{
  "n_layer": 26,
  "d_model": 256,
  "n_head": 2,
  "n_kv_head": 2,
  "head_dim": 128,
  "d_mlp": 1024,
  "vocab_size": 2048,
  "activation": "relu",
  "norm": "layernorm",
  "norm_place": "pre",
  "norm_eps": 1e-06,
  "positions": "learned",
  "qk_norm": false,
  "attn_scale": 0.0884,
  "bias": "all",
  "tie_embeddings": true,
  "parallel_block": false,
  "init": "normal",
  "init_std_qkv": 0.0201,
  "init_std_o": 0.00279,
  "init_std_up": 0.0201,
  "init_std_down": 0.00279,
  "optimizer": "muon_variant",
  "lr": 0.0103,
  "lr_mult_o": 4.0,
  "beta1": 0.9,
  "lr_head": 0.0144,
  "warmup_steps": 200,
  "schedule": "wsd",
  "decay_fraction": 0.739,
  "decay_shape": "linear",
  "final_lr_fraction": 0.0,
  "batch_tokens": 262144,
  "seq_len": 1024,
  "doc_mask": false,
  "train_tokens": 826800000,
  "steps": 3154,
  "dataset": "wikipedia_en"
}
Each number is 128 + 32 x the weight over the matrix's rms, rounded and kept within 0 to 255. Layers, rows and columns count from 0. Numbers have three digits each.

# layer 20 MLP down, 256x1024, rms 0.0417, rows 189-210, columns 256-383
143189138131104165166120135091150134134109142156106176170151158122079135127143149125116135208105107092080143177095085111170136149157116130106091175156144117138149166157170108144133139135164149091146132150100176115115144097163101113155135077094143083114070139100153091106128195087096160135172138126150156100077148157190131087101075170151096186115031159098156126128123132156140155111158
213135057147140159072082118232197153187151065188116079206108152146118154118136158102183132106119137166108112110121062143130132149131080121156173068123155127164181126149100153132169174130175117155162135105143161129083101203099169149099092151102114047114118142176135120132142172158142155153058131160102094171142169123068145145130129151164155119130137151134107134157116174187135154178174
147131151069121110117139075126136151179127137138145177084121143114123150139157136156161143086122147157181057124210148051119183179158116117097132130136120140108131146099144194131066091135097091100122138127152098143218135097128171145092184111135108120132144132110123130198163102095128126104091147151110129133173106090103093087096132139103094135115156140107089091157112165147140092172139
154129131115169115131144121112096187132113179068196120110159112110102168091195167104115138131185106090150136113105150172118180139147166108137065065120149126118130129093163145086088111121069127161158137126204137094110135116130166172156177109184139117164152116019121134161155153154122107082166118136164121109203085182169140123148128120164139096090148136081150168159160098154087192107181
143105130168119105153150138101137168167134124134137126135075082078113104095145124138113097111141096093157124092124117102086122153136116145160121103093154097112111127118129145129156072126094129095128152108117073165135128178096102106112214166142183110122122120124078154132126166062134095083120146204170149140155133064152144115163133125075136099100080165078149128121132122123118091157142
144126172156116078087135126121117089106092123129152173112188151155072167093133171136123151159121080182129107138160100208140166141087124146139171155069119135160136076081102094124115072088076099118146158094142117107177193091164112092158146073194075131151148126141138140150089163143104142155113146084162108094102157144100119216151143121132204081176087115148159085120133141142110080203094
119108129196156071064054136123113075154126168169104124130128109074197162131175115168119150126119146156124112147096070071173207071126161218146130176090134081079157142122072080114144074138145133142137158128136134151128164075099121167159145134138124139169138151109088162129083062095129152107087083135174202154106160077136135153109130106138099092127112198140097158092115166143074144197073
120119140122106172144143122164196095134080106115143036081121157140157077101154108170128114154108148117109099107199158109143117183123138162089167149110164111104141098119069086094120174181156106161153082147184158152120113144105122093154101194182105124166181192116165109133153134143080142133148113157106092147075042111107099088135093120114098121143153146105160139121128163105149152168142
091149199145151145144068101139160145096082161158086122070125096115122123139117110162205166153120128139136096121135093174110157160136163175034089146101069112123140076093156119129192100096127165140107198130163135131095086178058103132069149113069111119200121130178142121112138103187101110143193115075202039140126100088135128142139123102135091097094116119089127155183137121068123106103146
148170135120186116135096118131122135166099150150142177155143102098090125113174099120127117109150094098158182109103153079158132139137175121147121115168127127131080134157083143090123167123212120131158172118161077140156142094166142192110097118152157130165107172136123190111120179120127126084124141129153138091114137156108139102112197135133094143118146097115136113119114135108102127129176
096158165086170138118172109090157102142151128101155085032136127127093107129022081144127120145131131108104132160153172161100145127138152068116116133096159161108102153113129079096127075177151133083116100141136109134232151122126189126121109099086159194150225141121133121147130087132127068128129124085124093153130140134177122154150166117113103132109113120165152167185138150163126130200101
169104148179136150157126162117117100156132107116136138133156139130128135136111126125157160115138137137154150161057110136160134169129120176113123134141164101148127090110134116111099120127084191199090130192121126070164119106115052159123119173184095072148190149110123091117156131145120104105086127133128084061097179113150134149125136135099135126168103071159153116160144094130075097116170
112112142117121097101111136163095085141109164061082143096122170097130124114162080168147138140130096115118124106113118178068178139166182203130082115128150111150122135110168125184117089143079154069117138120113141151175083109117128164141167115222137096070121136076193121185096122166098127132119122145139112147108121108118114163149098072127109082110134042129173093191139119118167100149184
135103154181144160077116111108134123167121121125135183119081088071153155104149115121155116124098139153157081114119112130070080110133153096115144081142158132123150169160123148133132153116083130154160078069103036119117096175206159175123062074157133107117149102083135184136130114086158146126127100106107072165147126124165074172104181165107149190179150131146139124197127141166040199117160
133193179102164207121141124090155162180142137181091147150101083149117094115078104141180114150114099115123111096121109141153091105158126146134126153126166137082144120139096152133153119075058129141193129140149213137197175128098173095054127166135111113101137176076165127086143109100135120148098124096138114123096112089154098092156164140151125126116155129106091154152139091108110144121113
107141126133048141147184129159146162136120186122132148085126139099107142093152121060126120108098083127146132158161093173138143121161106171128154121133106079098110181068121111106151097100137126134141167151105136157093109117115137135179109089089098085126104087078148126146068115155155174209145132177079128099234136097104144123107112083118086145097099172102138188135144140136140125146131
180146144113116105134116104118161122090166109097128090142156128115096164124108124076114087148104084148101145154122134149162131086167127147166090089140196080108127139135139121131154166165124176153074126123119162084144077098149127094185147120061144107079149122070147143138111134114168108125161123146112129190103157195147116114117123122129110104140137099137146137116116138145172108184125
137108082121185123178067133122131162158170100111121116098120133183194118143110126129104167078112078149123133152131095143161144109141167117220048119103122118152119086089117140139194154182173145110148108131161136154127147156107068148115102095119118106137111153148060150128154167127129140138118136154137141098165113195143183120097078128105153115122130162124114139089160105155214126153137
114081162081109124127130160120080080142113134083127138087184098097116146137107128122112094069169124108176173176105105111139156127090113147112138143110212152114160093149174103177142088130161090128183141135140168122051125105085149112082110148164128099163099140131156143175136107129139121133069144097143188129157118117161131184190117186120108179100189173150121125088121092136128149190135
141096101164111113131087154129129110189157139111125135100118158083065070162090091139166158085167140112125030109086117112133134148122129160122167155134082120103151100114117130125134132130071087127102153139081097124142131045144140115118089108122134124111128121071149127138189176110121140098129141164211146122109127147132151134107136155144128126146170077119107059173149118141133107149150
151151099144186127120041173135101161068090110056076132073173151126098130099146157121163078101150111123171099154144110117155111107171149118148198184131130089175117120070104090090088182193119136147146086139107118158118136043087162096106139156131065115142087138070050141125143128156090100076146156172152092135102138140133135139100216117144136137137102099092097158135123155107106148171120
117123110120131124163132104121223171162093186094115069172069084150124129071126155085125118084135132175143153191101120124157070111080146145104099101120173151140190131089152118119103122139199134162182139132124144114115154224129156122108124126143117125065134138112130102152088105161145125191135100143121136175142076183172143118144102141158047087136172087117090147132144120157150063109132